config = dict(
    n_layer=8,
    d_model=640,
    n_head=10,
    n_kv_head=5,
    head_dim=64,
    d_mlp=1728,
    vocab_size=26634,
    activation='swiglu',
    norm='rmsnorm',
    norm_place='pre',
    norm_eps=1e-05,
    positions='rope',
    rope_base=7850.0,
    rope_fraction=1.0,
    qk_norm=False,
    attn_scale=0.125,
    bias='none',
    tie_embeddings=True,
    parallel_block=False,
    init='uniform',
    init_std_qkv=0.0242,
    init_std_o=0.0,
    init_std_up=0.0242,
    init_std_down=0.0,
    optimizer='muon_variant',
    lr=0.0071,
    lr_mult_o=2.0,
    lr_mult_down=2.0,
    beta1=0.93,
    lr_head=0.00537,
    warmup_steps=200,
    schedule='wsd',
    decay_fraction=0.503,
    decay_shape='linear',
    final_lr_fraction=0.0,
    batch_tokens=65536,
    seq_len=2048,
    doc_mask=True,
    train_tokens=654700000,
    steps=9990,
    dataset='wikipedia_en',
)
Each number is 200 + 30 x the weight over its row's rms, rounded and kept within 0 to 999. Layers, rows and columns count from 0. The size before them is the row's rms in percent of the matrix's.

# up: layer 4 MLP up, 1728x640, rms 0.0697, rows 696-724, columns 240-319
# down: layer 4 MLP down (transposed), 1728x640, rms 0.081, rows 696-723, columns 240-319
# gate: layer 4 MLP gate, 1728x640, rms 0.0672, rows 697-724, columns 240-319
up696,095,202,194,169,148,207,220,203,230,200,147,117,193,217,154,214,268,185,193,203,262,197,208,190,219,229,203,196,187,145,165,175,160,251,226,198,192,223,188,202,193,213,186,205,189,163,228,138,212,219,186,160,221,207,229,201,201,248,189,175,251,163,137,266,204,203,221,274,130,189,162,129,208,176,183,227,205,170,191,177,173
down696,096,203,223,259,208,196,145,215,238,239,184,200,189,164,186,146,179,175,239,164,142,219,146,168,222,181,200,188,169,202,183,233,182,198,188,202,179,186,190,197,192,212,202,195,221,190,230,149,216,231,175,185,216,231,205,189,153,223,189,226,175,238,185,201,185,220,196,203,191,186,211,220,191,174,251,181,187,242,181,180,166
gate697,100,245,214,214,189,208,205,216,228,212,204,169,260,135,180,193,177,158,191,216,194,282,186,247,195,187,221,228,208,175,246,191,188,244,220,185,135,168,212,198,224,180,259,167,220,191,213,224,225,172,133,215,157,251,236,248,157,170,219,181,201,115,242,221,180,225,243,233,171,210,185,167,229,193,192,177,220,170,230,202,232
up697,099,228,162,205,167,231,163,133,222,180,223,150,218,204,167,211,191,233,167,160,238,140,172,178,137,242,218,203,215,176,186,182,193,205,181,216,150,190,231,204,223,177,166,182,181,169,186,271,195,253,229,153,230,152,171,165,214,163,216,157,189,226,238,201,154,216,221,153,155,237,236,198,176,177,210,164,209,204,166,193,235
down697,101,151,199,207,182,129,215,210,156,202,263,233,207,153,161,229,201,179,191,217,162,250,238,196,171,232,199,195,205,223,224,198,254,220,189,231,176,192,235,209,163,143,169,172,165,224,190,211,228,188,122,219,239,189,177,175,156,199,205,241,227,167,280,156,168,198,191,168,182,157,199,253,218,227,186,196,178,188,196,197,206
gate698,096,200,225,192,224,222,212,202,150,156,206,116,169,212,216,183,230,189,190,184,195,256,210,177,182,147,236,117,227,216,210,187,149,176,216,208,246,224,154,197,173,177,253,188,170,200,143,201,224,207,221,193,203,171,202,235,202,188,176,264,216,198,177,223,210,240,202,225,148,155,153,185,182,203,173,165,219,269,165,240,195
up698,095,233,192,181,170,183,185,196,218,217,194,246,195,207,236,176,194,183,198,204,189,229,234,165,182,190,171,231,168,156,182,181,194,195,192,186,166,258,170,250,210,205,172,201,151,205,216,275,197,161,227,216,153,232,221,176,180,193,219,174,219,195,249,180,184,142,216,194,151,219,206,191,176,219,186,169,193,224,227,228,174
down698,096,204,251,225,214,194,185,196,198,193,210,206,221,219,216,237,224,198,287,218,209,250,217,196,200,230,195,209,142,150,214,197,139,199,220,204,184,185,253,200,281,146,181,208,167,163,160,250,197,234,191,211,136,172,165,237,186,209,222,159,237,262,200,204,197,232,162,186,181,228,178,174,176,215,188,243,208,146,246,209,210
gate699,094,182,193,223,259,193,168,187,221,189,233,188,185,182,177,154,203,171,199,214,160,208,172,224,222,151,173,165,227,231,152,213,167,194,157,212,194,224,170,128,134,180,200,245,263,211,202,208,191,204,167,227,176,237,232,251,179,186,163,229,234,195,169,151,164,164,185,199,254,179,193,176,148,160,216,146,219,224,173,220,199
up699,093,189,235,257,223,141,139,216,280,171,155,183,158,204,255,220,195,221,171,242,171,234,191,285,253,165,188,192,227,144,178,185,188,201,186,240,204,207,186,104,197,205,163,197,224,175,141,209,242,176,185,204,201,175,200,185,229,188,154,199,227,245,213,202,236,176,169,200,209,208,189,166,137,248,210,243,245,145,238,193,225
down699,097,223,166,180,260,158,226,180,157,186,188,229,216,173,255,245,173,253,206,236,208,214,204,163,174,213,167,204,133,167,165,192,212,189,200,179,238,212,244,234,270,205,190,176,172,211,153,199,178,226,253,219,218,206,219,213,176,168,213,193,166,171,153,182,256,234,260,138,196,205,170,186,216,176,227,216,183,202,245,176,219
gate700,106,119,223,233,177,219,216,171,227,139,177,164,209,221,186,170,218,161,194,215,154,202,215,193,173,207,145,180,157,204,258,161,165,194,204,189,196,201,161,220,136,192,167,193,216,225,231,254,200,156,219,230,187,179,217,168,219,195,173,216,260,167,179,207,205,189,184,219,184,214,164,139,243,221,206,230,238,203,171,158,246
up700,106,213,190,204,195,260,182,175,186,261,207,236,173,194,145,218,161,227,235,187,228,205,225,156,226,228,220,168,199,196,168,236,199,183,200,183,188,169,184,148,206,129,245,185,215,157,270,246,187,146,210,165,184,169,242,262,189,154,232,216,169,234,172,183,225,222,233,216,218,204,219,190,200,147,200,186,195,183,224,205,158
down700,104,196,220,257,208,199,172,157,174,254,224,198,174,198,194,167,187,168,107,154,254,172,277,153,144,191,230,201,172,167,235,176,159,219,228,251,176,183,222,167,195,195,195,194,193,246,202,265,210,215,180,206,208,167,188,240,185,205,241,204,155,197,216,177,177,206,156,173,217,233,184,210,203,235,224,223,221,248,213,240,235
gate701,105,207,222,234,223,215,259,170,168,147,201,249,217,137,192,191,234,209,189,201,243,179,205,220,219,182,203,179,147,213,185,241,199,170,217,221,161,213,188,222,190,214,177,143,223,209,167,206,263,196,241,218,164,217,204,201,225,239,186,224,179,204,205,195,205,150,176,211,191,202,181,198,212,217,168,190,210,186,209,136,239
up701,106,178,182,214,138,220,208,248,194,168,104,207,213,177,189,167,198,217,201,167,188,194,240,224,232,169,163,195,202,172,213,207,189,170,248,211,175,218,171,222,234,164,191,243,220,211,200,219,221,248,168,218,185,237,209,187,189,184,170,172,219,233,215,181,172,174,177,248,204,177,209,169,225,249,225,174,204,248,208,208,184
down701,107,145,171,159,194,224,142,264,179,223,198,192,228,232,206,161,205,238,237,259,209,167,202,225,178,173,198,184,188,221,215,220,218,183,166,202,165,181,216,176,233,205,171,214,202,205,209,218,239,201,180,205,196,145,204,212,264,188,181,173,245,262,154,170,162,234,200,153,214,185,258,216,176,190,181,202,256,222,208,177,191
gate702,101,211,158,177,201,196,236,209,225,215,185,214,224,164,244,206,234,189,201,238,196,210,214,236,182,243,270,202,157,206,201,182,187,191,196,181,167,216,221,155,235,229,220,182,228,206,141,194,255,260,165,203,219,203,249,195,208,217,229,227,158,179,175,197,223,183,267,208,210,195,220,171,182,214,139,200,232,232,197,198,209
up702,102,240,212,195,199,270,175,172,249,209,195,233,178,192,164,206,251,169,199,209,224,197,246,181,244,123,228,210,225,194,194,205,155,186,219,204,215,154,138,200,234,230,198,203,223,229,152,156,208,200,178,190,142,198,210,227,219,152,169,214,217,265,185,189,191,163,185,227,194,181,223,213,224,203,257,206,216,197,210,191,159
down702,103,168,185,201,199,199,182,256,209,262,192,242,198,192,203,208,179,210,158,162,230,235,198,218,200,201,191,187,216,218,225,222,222,265,239,232,178,222,207,218,199,164,181,228,173,223,221,219,237,165,223,206,169,247,163,180,239,181,169,248,209,190,235,251,224,152,194,186,173,223,215,202,200,168,189,207,162,161,202,217,177
gate703,099,259,189,170,165,241,223,197,260,214,209,178,189,234,230,259,223,181,231,132,177,173,212,204,200,187,231,233,212,149,186,206,195,219,230,191,190,198,219,167,220,242,241,165,217,187,203,197,202,216,220,174,130,181,190,182,170,218,172,211,229,231,222,144,160,215,225,138,173,160,192,219,184,184,250,196,148,225,126,189,175
up703,101,177,265,194,219,189,217,191,215,202,211,202,217,182,223,203,190,201,198,233,265,152,195,187,222,191,208,157,193,189,194,203,207,170,161,247,208,154,178,252,261,158,166,226,168,255,213,133,191,198,194,219,222,205,172,168,222,259,244,198,153,184,178,227,172,171,214,257,199,164,232,242,193,205,193,142,156,183,203,170,174
down703,102,191,239,196,192,143,171,253,209,193,217,253,190,214,265,193,188,167,234,147,140,197,215,232,182,201,201,148,156,202,215,192,251,173,225,259,199,164,134,204,225,183,183,192,218,167,209,281,183,225,222,173,273,204,224,174,260,211,196,236,179,135,198,211,157,149,190,164,185,234,181,197,193,231,225,202,129,188,195,210,182
gate704,096,192,220,199,203,171,196,182,147,227,200,226,190,225,219,206,158,259,209,142,181,147,215,180,224,179,193,233,184,161,195,191,192,243,249,161,242,175,245,207,227,239,193,215,132,245,222,224,201,223,187,193,201,196,220,207,243,198,220,185,205,183,237,205,198,170,190,218,172,169,168,208,154,208,218,159,186,223,196,205,219
up704,093,191,193,195,150,182,223,198,204,227,188,241,192,161,220,237,156,201,180,173,200,194,155,173,260,198,236,233,169,217,200,214,185,243,202,143,209,200,230,193,225,208,192,195,237,234,198,239,181,133,242,243,165,173,177,269,210,187,189,221,177,232,238,228,158,132,165,201,213,242,204,173,239,200,202,244,168,185,195,225,192
down704,096,221,217,208,164,266,199,183,275,225,162,174,235,174,139,175,226,238,207,211,205,170,195,206,199,168,260,167,224,201,223,255,201,190,172,187,190,213,189,182,185,203,216,192,210,216,233,213,164,189,184,178,142,210,176,194,227,219,191,226,195,203,213,230,144,206,205,202,232,220,193,192,165,195,220,231,241,210,176,212,199
gate705,103,187,183,131,170,181,184,226,201,224,235,209,183,205,263,184,221,193,212,277,212,194,211,164,220,207,274,200,221,196,194,164,176,168,197,192,177,223,210,159,162,237,177,223,220,199,199,187,212,163,196,217,208,222,189,159,222,206,160,225,241,218,186,219,163,180,235,132,207,154,178,211,209,175,218,182,181,200,148,179,223
up705,104,195,240,193,212,215,197,166,222,253,137,240,208,235,239,210,201,182,158,224,186,237,185,243,240,181,153,231,247,221,160,243,177,166,199,257,211,202,176,236,216,175,280,208,206,196,258,200,185,246,220,156,162,238,201,205,193,194,179,149,165,204,201,184,206,218,204,235,177,168,214,189,209,207,216,225,213,180,213,239,205
down705,100,190,163,191,236,206,231,173,209,172,153,206,165,137,216,182,220,213,202,136,194,158,171,265,169,174,208,201,225,172,195,191,130,203,187,201,167,233,173,247,155,218,252,188,226,202,202,222,218,203,258,178,193,206,266,222,226,135,200,177,209,154,270,224,239,226,203,216,224,227,203,177,211,214,188,124,170,166,208,208,174
gate706,100,198,234,209,212,179,250,187,207,203,180,252,247,165,235,161,173,230,224,228,240,192,245,168,226,189,178,272,204,205,187,232,173,197,206,304,184,167,192,230,199,138,210,190,158,158,174,220,200,236,128,241,253,183,241,218,238,227,215,170,182,181,200,194,173,107,218,190,213,231,177,239,202,200,212,200,210,199,199,191,214
up706,101,209,199,249,187,193,159,196,193,197,228,160,229,230,210,262,195,240,202,183,162,144,214,267,172,175,203,186,235,183,195,159,196,214,153,177,228,178,105,176,194,169,186,221,210,234,174,168,126,157,193,208,231,202,187,199,200,196,195,203,265,217,158,212,171,220,213,207,189,217,215,143,207,299,224,140,184,219,201,214,190
down706,097,229,222,155,136,210,207,192,173,177,173,145,211,178,236,212,140,201,208,165,231,200,245,187,213,201,182,219,191,228,201,196,184,196,158,149,182,184,193,209,212,184,190,183,222,213,152,217,147,146,187,156,229,195,201,180,175,282,220,182,205,236,256,222,189,190,211,230,220,179,246,160,260,189,228,187,180,165,192,187,214
gate707,105,215,255,216,219,223,153,151,176,184,182,243,197,193,176,237,258,182,199,168,218,207,192,257,219,183,229,185,263,250,184,178,214,198,212,191,207,201,195,229,224,185,133,220,257,183,124,191,180,176,186,241,217,140,203,177,171,186,198,185,215,238,205,243,228,201,206,164,156,125,186,185,171,156,220,171,193,207,158,177,195
up707,104,243,183,194,223,233,190,238,198,190,174,196,218,182,217,250,169,220,202,218,215,183,215,190,146,209,201,182,180,238,201,167,205,226,171,205,178,190,236,185,195,232,204,232,192,206,261,263,194,155,149,202,208,140,224,198,196,174,240,161,218,214,233,203,195,266,220,211,203,196,221,168,246,229,165,224,160,167,173,229,158
down707,104,274,158,206,218,228,210,200,246,218,191,181,195,175,239,248,191,180,201,198,196,207,227,175,147,212,180,159,117,197,214,198,183,189,162,198,168,153,202,260,279,216,192,223,226,260,240,219,217,228,135,186,154,211,181,170,159,207,222,163,264,178,202,211,196,234,212,196,225,208,237,192,143,215,156,210,231,195,188,217,228
gate708,106,180,214,220,178,224,201,234,183,180,201,241,246,118,192,232,239,223,190,211,175,178,183,204,178,187,183,217,177,244,208,218,146,164,200,147,214,174,235,246,159,178,153,131,228,197,232,175,173,238,198,165,187,210,207,184,164,218,195,195,195,265,191,198,198,202,219,219,202,245,208,206,189,190,185,182,206,147,189,188,208
up708,107,203,204,214,211,236,165,167,193,151,196,245,220,163,162,138,187,144,161,191,172,144,189,192,182,234,204,197,160,144,172,205,223,201,210,182,230,157,168,149,165,217,195,230,215,204,261,150,248,222,171,259,217,211,224,236,211,206,194,216,227,190,260,182,151,135,208,199,220,224,166,210,160,225,146,214,247,172,199,211,221
down708,106,216,201,243,161,136,234,112,184,210,218,225,197,180,184,181,205,230,194,156,177,148,171,171,230,227,217,184,205,203,168,258,154,196,176,204,165,183,204,217,232,170,203,191,248,233,170,215,212,185,221,177,174,220,227,216,199,201,215,194,182,208,158,168,145,136,207,189,177,163,199,236,198,239,216,215,232,237,156,241,200
gate709,106,189,179,177,175,215,248,235,183,226,152,222,175,186,220,177,226,240,140,196,223,192,175,213,165,194,226,191,157,251,228,136,252,247,184,184,116,159,255,202,176,213,182,173,214,196,223,212,213,199,221,174,222,181,161,217,180,224,196,250,207,250,193,224,158,186,183,203,227,219,225,176,188,207,219,180,233,194,195,199,189
up709,108,197,152,204,202,198,190,245,208,234,188,215,228,166,168,214,162,181,248,163,180,185,217,193,232,226,217,172,270,188,247,213,252,181,235,218,233,207,123,189,223,202,198,176,165,211,210,186,207,232,163,168,185,216,220,237,173,219,181,190,198,203,170,219,228,217,218,149,219,227,189,169,171,191,164,219,174,125,237,184,224
down709,107,222,216,175,202,202,177,166,206,204,160,217,224,215,169,183,212,171,166,153,177,218,233,231,226,222,258,213,202,209,184,214,229,267,242,198,211,230,157,223,226,169,196,195,161,210,238,122,214,243,187,214,221,259,134,251,207,180,167,151,188,242,240,218,195,209,202,170,178,282,191,227,163,177,219,168,183,218,228,208,221
gate710,105,175,196,184,166,226,179,236,226,190,152,176,170,231,174,241,185,172,247,173,191,179,156,176,212,232,205,228,221,216,169,196,132,226,218,220,251,177,201,227,184,178,194,165,233,246,180,213,188,191,149,213,189,208,208,183,194,210,159,165,168,175,193,257,206,183,168,176,201,203,193,180,240,237,197,196,179,195,222,197,217
up710,104,184,189,186,180,203,178,208,200,224,225,195,187,216,222,221,166,188,241,220,241,200,157,187,187,131,206,187,221,252,193,210,223,169,205,193,216,153,197,165,194,225,213,188,177,219,124,159,200,232,239,178,167,165,190,189,230,217,152,217,214,211,208,190,284,169,233,230,165,237,197,177,170,167,184,142,206,156,254,172,233
down710,101,230,179,217,202,209,195,210,191,206,113,245,211,196,185,201,207,215,245,152,181,209,247,180,224,212,205,164,206,207,136,225,159,189,257,197,211,221,155,230,174,162,158,174,256,168,207,215,173,268,197,247,219,205,187,194,180,217,203,225,215,241,290,164,249,204,197,166,175,212,177,225,180,231,217,259,208,177,178,218,115
gate711,099,238,204,184,220,166,250,191,235,164,219,141,197,197,201,223,248,225,164,263,194,179,214,216,160,227,207,165,119,188,183,191,199,210,215,165,175,217,240,224,172,204,205,187,221,214,228,141,218,225,185,194,230,214,168,154,174,157,185,195,225,217,234,202,228,180,201,226,226,193,206,261,190,225,223,195,116,155,177,199,178
up711,096,241,223,118,178,171,203,191,177,189,162,229,180,218,181,218,181,176,190,253,234,191,231,270,224,225,223,214,195,193,222,208,139,270,170,220,139,194,233,191,194,211,238,175,159,207,190,209,174,176,175,238,220,227,205,175,189,223,197,226,180,218,256,239,201,169,208,233,238,200,213,176,185,255,236,239,193,152,209,200,204
down711,098,228,164,194,229,184,171,239,118,211,198,272,240,181,204,233,159,198,236,177,220,233,130,209,276,231,137,200,220,180,206,235,254,213,228,189,226,209,223,177,207,224,225,221,170,162,237,202,203,226,235,214,269,193,213,218,188,207,196,253,232,207,182,181,184,196,188,245,203,138,185,278,195,212,182,169,214,204,165,142,224
gate712,097,237,204,182,234,152,233,176,170,198,175,170,202,180,215,120,176,226,156,197,212,145,208,184,215,172,210,170,184,189,192,217,197,164,270,212,149,166,155,183,223,206,200,197,222,173,216,210,176,201,188,236,196,165,199,188,196,162,256,202,194,189,175,203,230,194,151,172,204,161,152,259,191,162,191,223,215,225,202,206,182
up712,097,232,250,171,200,180,190,197,252,155,215,187,176,176,180,110,204,181,183,195,190,174,225,161,189,206,219,162,207,185,205,190,184,238,242,185,237,196,157,178,212,189,174,231,158,258,190,194,180,231,209,211,195,159,207,159,247,166,218,235,231,222,198,218,243,205,225,168,211,181,183,215,247,167,194,177,181,180,219,178,202
down712,098,172,157,190,191,179,200,192,188,212,217,210,225,210,215,219,198,189,172,221,205,203,195,213,217,227,168,184,166,190,191,231,171,265,215,195,200,212,233,225,232,179,170,225,162,164,207,230,223,208,202,191,230,239,198,223,177,228,258,176,187,196,182,183,199,187,208,146,122,203,162,197,194,198,214,149,187,177,167,211,213
gate713,089,214,233,251,203,229,186,223,216,214,192,192,207,209,216,214,195,150,178,194,250,175,209,181,208,174,142,261,238,194,189,238,212,189,212,214,203,142,240,202,195,253,132,221,231,170,180,174,193,153,225,214,247,175,203,222,235,164,174,226,249,201,223,188,223,272,222,207,149,183,164,239,166,206,225,247,224,266,223,199,137
up713,088,174,176,194,170,201,164,167,216,226,254,199,144,207,184,198,174,202,189,214,106,168,222,208,171,195,266,198,199,175,225,183,233,199,182,168,218,212,215,224,163,180,268,228,208,251,181,204,209,217,211,182,194,232,235,225,201,203,201,128,198,195,156,190,186,178,255,186,171,183,229,187,237,206,211,191,197,142,150,214,264
down713,093,227,201,204,273,174,185,240,184,161,184,182,228,191,262,215,257,191,226,243,217,204,229,192,162,224,203,253,212,201,179,186,204,206,230,255,221,205,217,161,249,235,210,235,171,152,230,194,207,224,195,175,191,200,217,202,211,173,184,206,219,228,229,131,190,250,177,232,204,218,212,202,174,217,200,228,198,209,184,186,157
gate714,106,192,225,197,227,163,175,181,237,214,188,242,201,226,216,206,191,213,174,199,232,227,182,218,190,177,218,166,211,199,235,129,208,231,210,251,195,224,236,189,227,183,195,285,180,129,161,185,211,197,195,207,199,181,231,230,217,185,203,241,193,179,213,213,175,197,170,171,169,152,198,181,178,177,201,202,234,192,152,168,138
up714,111,187,260,250,186,196,172,189,167,188,223,154,231,281,232,183,186,215,158,222,194,176,199,284,180,178,216,148,164,193,186,200,159,221,217,167,226,163,193,229,235,225,233,169,161,205,213,215,200,263,180,232,195,216,172,177,192,140,180,206,182,209,163,149,221,225,223,239,218,234,232,167,192,224,227,245,148,176,264,255,170
down714,110,175,227,195,171,203,149,188,210,162,215,214,260,230,220,170,180,155,210,251,220,201,206,230,206,161,192,175,175,229,207,232,199,239,202,192,209,203,181,197,234,180,198,175,209,244,200,183,218,195,222,198,239,228,174,165,207,179,167,163,178,275,194,180,197,205,205,141,195,223,260,222,158,177,200,194,170,177,227,192,185
gate715,109,191,180,192,158,179,199,245,200,233,151,239,219,196,207,156,187,187,185,183,250,161,215,247,211,217,238,222,219,170,171,176,137,184,129,203,160,222,173,202,200,190,227,181,203,162,183,206,211,186,176,160,149,171,167,211,177,180,155,193,120,194,205,159,211,211,149,171,214,191,224,186,264,212,196,166,239,201,153,242,169
up715,108,229,226,201,209,173,236,229,161,145,182,178,186,141,169,212,234,155,153,184,236,227,204,226,248,194,200,185,227,210,224,193,140,155,213,218,254,188,226,151,241,219,233,224,153,169,190,220,222,177,228,213,178,193,168,207,183,209,200,151,216,216,258,212,192,159,188,163,240,216,212,171,213,174,165,249,229,224,212,179,176
down715,104,238,210,183,164,168,174,198,204,214,218,208,118,204,223,210,227,288,197,202,189,183,221,221,176,173,251,166,234,192,223,217,204,165,226,222,185,231,185,174,261,203,218,157,230,182,189,224,235,193,185,155,224,206,195,225,193,163,208,169,238,209,170,162,209,186,191,207,155,171,164,232,234,220,186,166,208,139,241,236,230
gate716,095,189,137,192,168,186,223,163,140,212,190,180,215,217,212,193,201,173,173,182,204,211,189,218,170,238,215,194,234,202,181,277,221,193,170,213,173,166,215,189,238,183,239,224,158,188,213,281,161,237,209,185,188,215,216,175,220,195,218,183,205,164,215,206,179,198,221,190,184,200,245,222,170,154,240,215,197,247,215,239,166
up716,093,213,217,200,175,179,217,238,219,195,204,247,167,220,221,166,192,167,205,218,174,162,190,207,174,212,208,179,189,181,240,191,217,189,151,209,201,194,237,174,219,224,242,199,196,212,223,177,175,197,255,225,207,252,227,242,197,212,205,200,199,209,226,202,222,168,188,201,207,169,205,157,199,223,226,199,224,227,269,193,175
down716,097,181,192,162,197,201,215,184,168,198,177,213,229,182,234,224,220,237,185,181,154,190,104,175,273,183,193,145,130,205,237,132,254,229,225,197,209,178,226,156,206,185,208,195,248,246,226,207,259,208,230,203,143,188,197,219,183,199,172,217,217,217,230,185,215,179,197,230,263,192,217,167,173,203,212,202,243,202,209,167,214
gate717,093,173,165,211,208,205,235,221,206,149,224,231,216,209,171,232,223,223,191,222,236,160,164,171,216,193,262,189,242,166,181,150,186,234,146,229,151,169,156,176,207,220,238,177,165,233,174,150,177,184,171,204,178,209,199,214,230,215,235,195,200,212,203,188,127,210,218,165,168,125,142,198,239,212,217,163,162,232,190,161,208
up717,091,177,184,173,180,168,220,213,249,160,216,212,220,231,156,212,244,254,181,209,182,207,211,196,244,206,190,201,116,170,188,196,172,156,138,218,154,189,264,170,170,182,240,196,216,199,205,267,181,164,206,201,133,226,193,221,209,235,204,162,190,176,157,171,159,195,181,149,207,99,183,182,265,170,204,189,167,255,236,203,202
down717,091,229,142,207,194,199,229,210,195,192,217,228,181,197,184,210,329,274,225,177,231,204,161,224,185,204,206,197,247,201,169,232,243,242,214,220,144,201,178,170,186,250,275,239,252,194,239,167,168,166,132,221,200,174,204,213,229,182,229,190,180,233,190,159,250,218,211,198,206,265,202,201,257,201,215,268,198,234,179,184,164
gate718,092,202,258,196,213,246,209,181,245,230,169,182,179,266,190,183,203,211,215,185,223,211,169,224,219,181,167,210,189,176,212,229,235,187,178,192,156,189,179,188,210,196,249,204,226,154,163,205,161,199,201,233,224,166,169,179,185,190,248,164,222,204,199,212,158,190,249,141,166,222,212,209,201,176,233,179,167,209,226,191,180
up718,094,146,161,251,217,144,205,217,193,220,212,173,238,235,162,228,219,106,219,190,251,180,150,193,186,219,231,176,210,176,233,176,213,183,224,233,259,177,244,162,161,193,186,149,191,223,195,217,162,195,168,190,135,222,241,181,170,167,143,148,250,186,134,227,218,175,186,194,198,204,145,150,161,152,189,170,289,224,204,200,225
down718,095,154,199,148,200,194,240,204,297,208,222,189,202,262,175,167,185,250,225,160,178,189,168,179,190,220,194,254,182,163,150,196,216,155,188,195,195,259,203,179,206,210,216,201,230,248,212,187,197,227,179,213,169,214,211,257,198,202,199,298,205,142,211,204,223,232,220,215,188,234,153,190,214,213,204,210,170,203,193,173,196
gate719,096,157,277,172,185,216,149,233,207,201,172,154,212,248,247,137,184,180,244,241,158,185,222,238,221,200,189,233,184,214,192,276,188,155,229,178,180,220,237,173,195,106,226,233,188,192,220,205,242,179,197,214,135,163,197,201,206,213,211,195,220,156,216,150,212,238,127,182,239,184,147,230,225,197,170,219,159,226,162,227,167
up719,097,160,178,199,231,215,209,190,144,177,197,226,177,117,246,185,177,261,144,116,193,190,240,201,149,230,163,250,241,206,211,209,205,215,159,234,245,173,159,191,176,220,250,181,210,182,178,221,186,199,195,182,241,232,194,197,200,203,192,185,202,182,174,197,168,128,182,185,202,223,201,183,190,183,206,194,175,153,230,202,229
down719,098,163,243,207,176,212,166,160,259,182,210,209,229,194,242,136,161,180,228,234,208,181,198,213,152,178,197,193,202,211,170,204,200,249,223,203,226,199,271,200,174,157,233,180,177,194,177,170,238,218,187,247,184,185,213,218,161,193,138,144,180,163,162,143,234,227,169,207,224,190,212,251,236,192,219,184,242,206,179,136,194
gate720,095,188,223,185,180,188,214,205,174,239,176,166,231,162,210,256,170,192,202,193,294,195,239,214,178,223,207,204,194,165,211,183,205,166,190,229,218,175,169,149,167,225,199,231,159,202,163,179,175,230,201,211,189,213,220,189,186,189,180,206,255,206,220,128,188,222,212,200,165,190,195,187,226,187,185,210,150,243,196,191,233
up720,096,166,219,203,198,197,222,217,203,219,158,159,254,198,246,296,149,160,213,244,263,213,241,228,205,218,185,197,198,195,178,168,244,217,182,244,134,231,209,205,200,262,119,208,195,187,208,193,210,220,179,228,182,196,216,213,167,186,154,196,176,207,139,189,180,271,196,200,172,194,190,257,209,230,211,184,212,248,237,190,246
down720,098,189,167,186,225,205,228,158,218,210,183,206,180,179,193,206,189,209,196,195,210,164,238,165,156,161,186,202,205,236,255,200,170,165,164,184,151,226,185,225,205,228,249,155,171,206,186,212,187,243,207,179,190,247,177,252,232,196,201,225,245,189,134,190,196,212,194,247,198,192,155,211,266,214,181,202,229,159,269,204,200
gate721,103,160,217,214,209,185,166,208,192,143,171,179,162,195,257,177,215,146,193,180,217,140,179,156,232,174,203,219,167,223,267,176,192,223,188,216,160,161,167,193,190,207,228,189,173,192,207,209,225,182,183,232,163,172,154,199,157,238,185,186,218,226,204,237,170,207,153,195,189,196,173,159,236,177,153,241,200,209,220,198,226
up721,101,225,128,146,224,174,173,170,205,208,223,227,227,221,176,214,174,259,239,265,194,222,225,258,204,192,191,231,232,228,213,186,183,201,201,243,200,220,243,168,269,259,212,184,217,200,219,190,154,213,167,206,219,246,152,226,218,223,156,200,154,164,207,179,174,193,156,191,194,171,209,238,198,237,228,153,196,193,174,176,236
down721,099,285,176,170,198,245,225,250,147,173,192,165,205,239,168,231,184,220,228,207,215,129,196,209,254,237,194,233,200,190,231,194,160,237,187,241,234,188,222,241,207,224,219,205,164,210,155,209,143,200,209,156,165,223,189,152,212,214,198,201,214,200,200,172,188,188,209,127,157,196,214,164,234,172,215,213,206,182,203,236,205
gate722,098,190,207,184,186,170,171,193,164,185,205,173,176,230,238,160,185,214,165,175,141,254,258,203,229,218,176,173,171,203,201,198,225,248,183,225,192,224,169,234,228,176,217,214,172,223,234,190,230,235,226,217,209,114,181,186,219,169,209,224,215,167,203,189,193,194,171,167,147,208,174,229,216,182,192,229,202,167,173,269,205
up722,095,213,201,222,273,173,229,170,228,233,170,195,155,225,244,226,261,158,189,197,216,188,202,150,205,151,238,233,209,205,207,202,164,209,208,223,155,198,195,204,148,226,165,217,184,162,191,225,221,196,217,166,210,178,210,195,214,212,215,200,171,193,261,195,273,247,255,186,174,222,158,173,133,161,186,170,204,151,170,196,136
down722,100,201,199,209,172,210,253,226,220,200,204,224,292,203,181,222,236,221,216,188,243,182,180,164,231,184,152,185,235,217,216,189,184,199,154,255,246,193,218,193,184,197,243,162,253,197,167,205,173,182,257,196,197,115,160,197,187,218,190,181,164,190,168,241,220,203,203,221,251,251,173,213,170,221,208,229,166,215,229,187,181
gate723,106,195,207,146,181,212,198,251,188,176,172,211,178,243,192,188,180,238,229,228,205,190,185,143,234,144,214,174,169,201,175,189,219,161,190,169,171,188,141,208,191,174,202,207,156,213,202,182,184,174,199,207,174,200,266,213,196,178,249,169,211,169,183,181,157,179,175,185,165,237,225,203,135,252,199,176,203,174,141,237,192
up723,101,242,144,84,143,170,222,233,172,208,186,175,181,244,179,185,195,173,215,253,167,164,234,144,205,155,240,250,216,212,178,225,211,198,172,200,191,174,161,158,206,180,196,161,211,167,237,193,154,199,196,163,181,204,214,212,190,151,228,194,169,201,176,225,144,238,168,226,202,220,203,232,187,253,219,173,187,186,213,209,171
down723,102,192,188,213,216,203,152,251,177,200,201,188,245,181,213,249,177,205,194,232,183,242,175,193,220,153,193,234,191,213,211,215,248,193,171,218,216,213,212,137,212,191,200,168,227,177,139,233,250,201,128,194,254,220,188,226,149,235,167,174,183,165,175,184,190,210,167,188,273,150,250,230,221,177,165,198,231,229,184,216,222
gate724,099,232,234,189,290,191,196,263,209,232,191,186,222,189,242,223,255,156,208,237,200,198,172,240,178,231,220,224,148,184,209,228,187,182,204,148,211,185,182,199,161,223,205,241,167,213,188,170,190,192,184,183,149,125,247,157,216,235,256,186,161,169,211,180,161,249,230,226,169,239,171,181,195,223,134,289,234,235,187,194,197
up724,096,190,194,204,203,165,197,205,190,218,234,188,220,202,232,240,203,174,177,200,208,231,231,261,151,180,210,195,149,229,208,165,180,190,230,177,222,209,224,188,197,237,207,225,170,162,207,154,199,167,151,182,196,161,263,194,194,180,265,195,141,199,201,243,163,210,188,240,190,215,200,163,188,236,165,275,222,239,164,215,156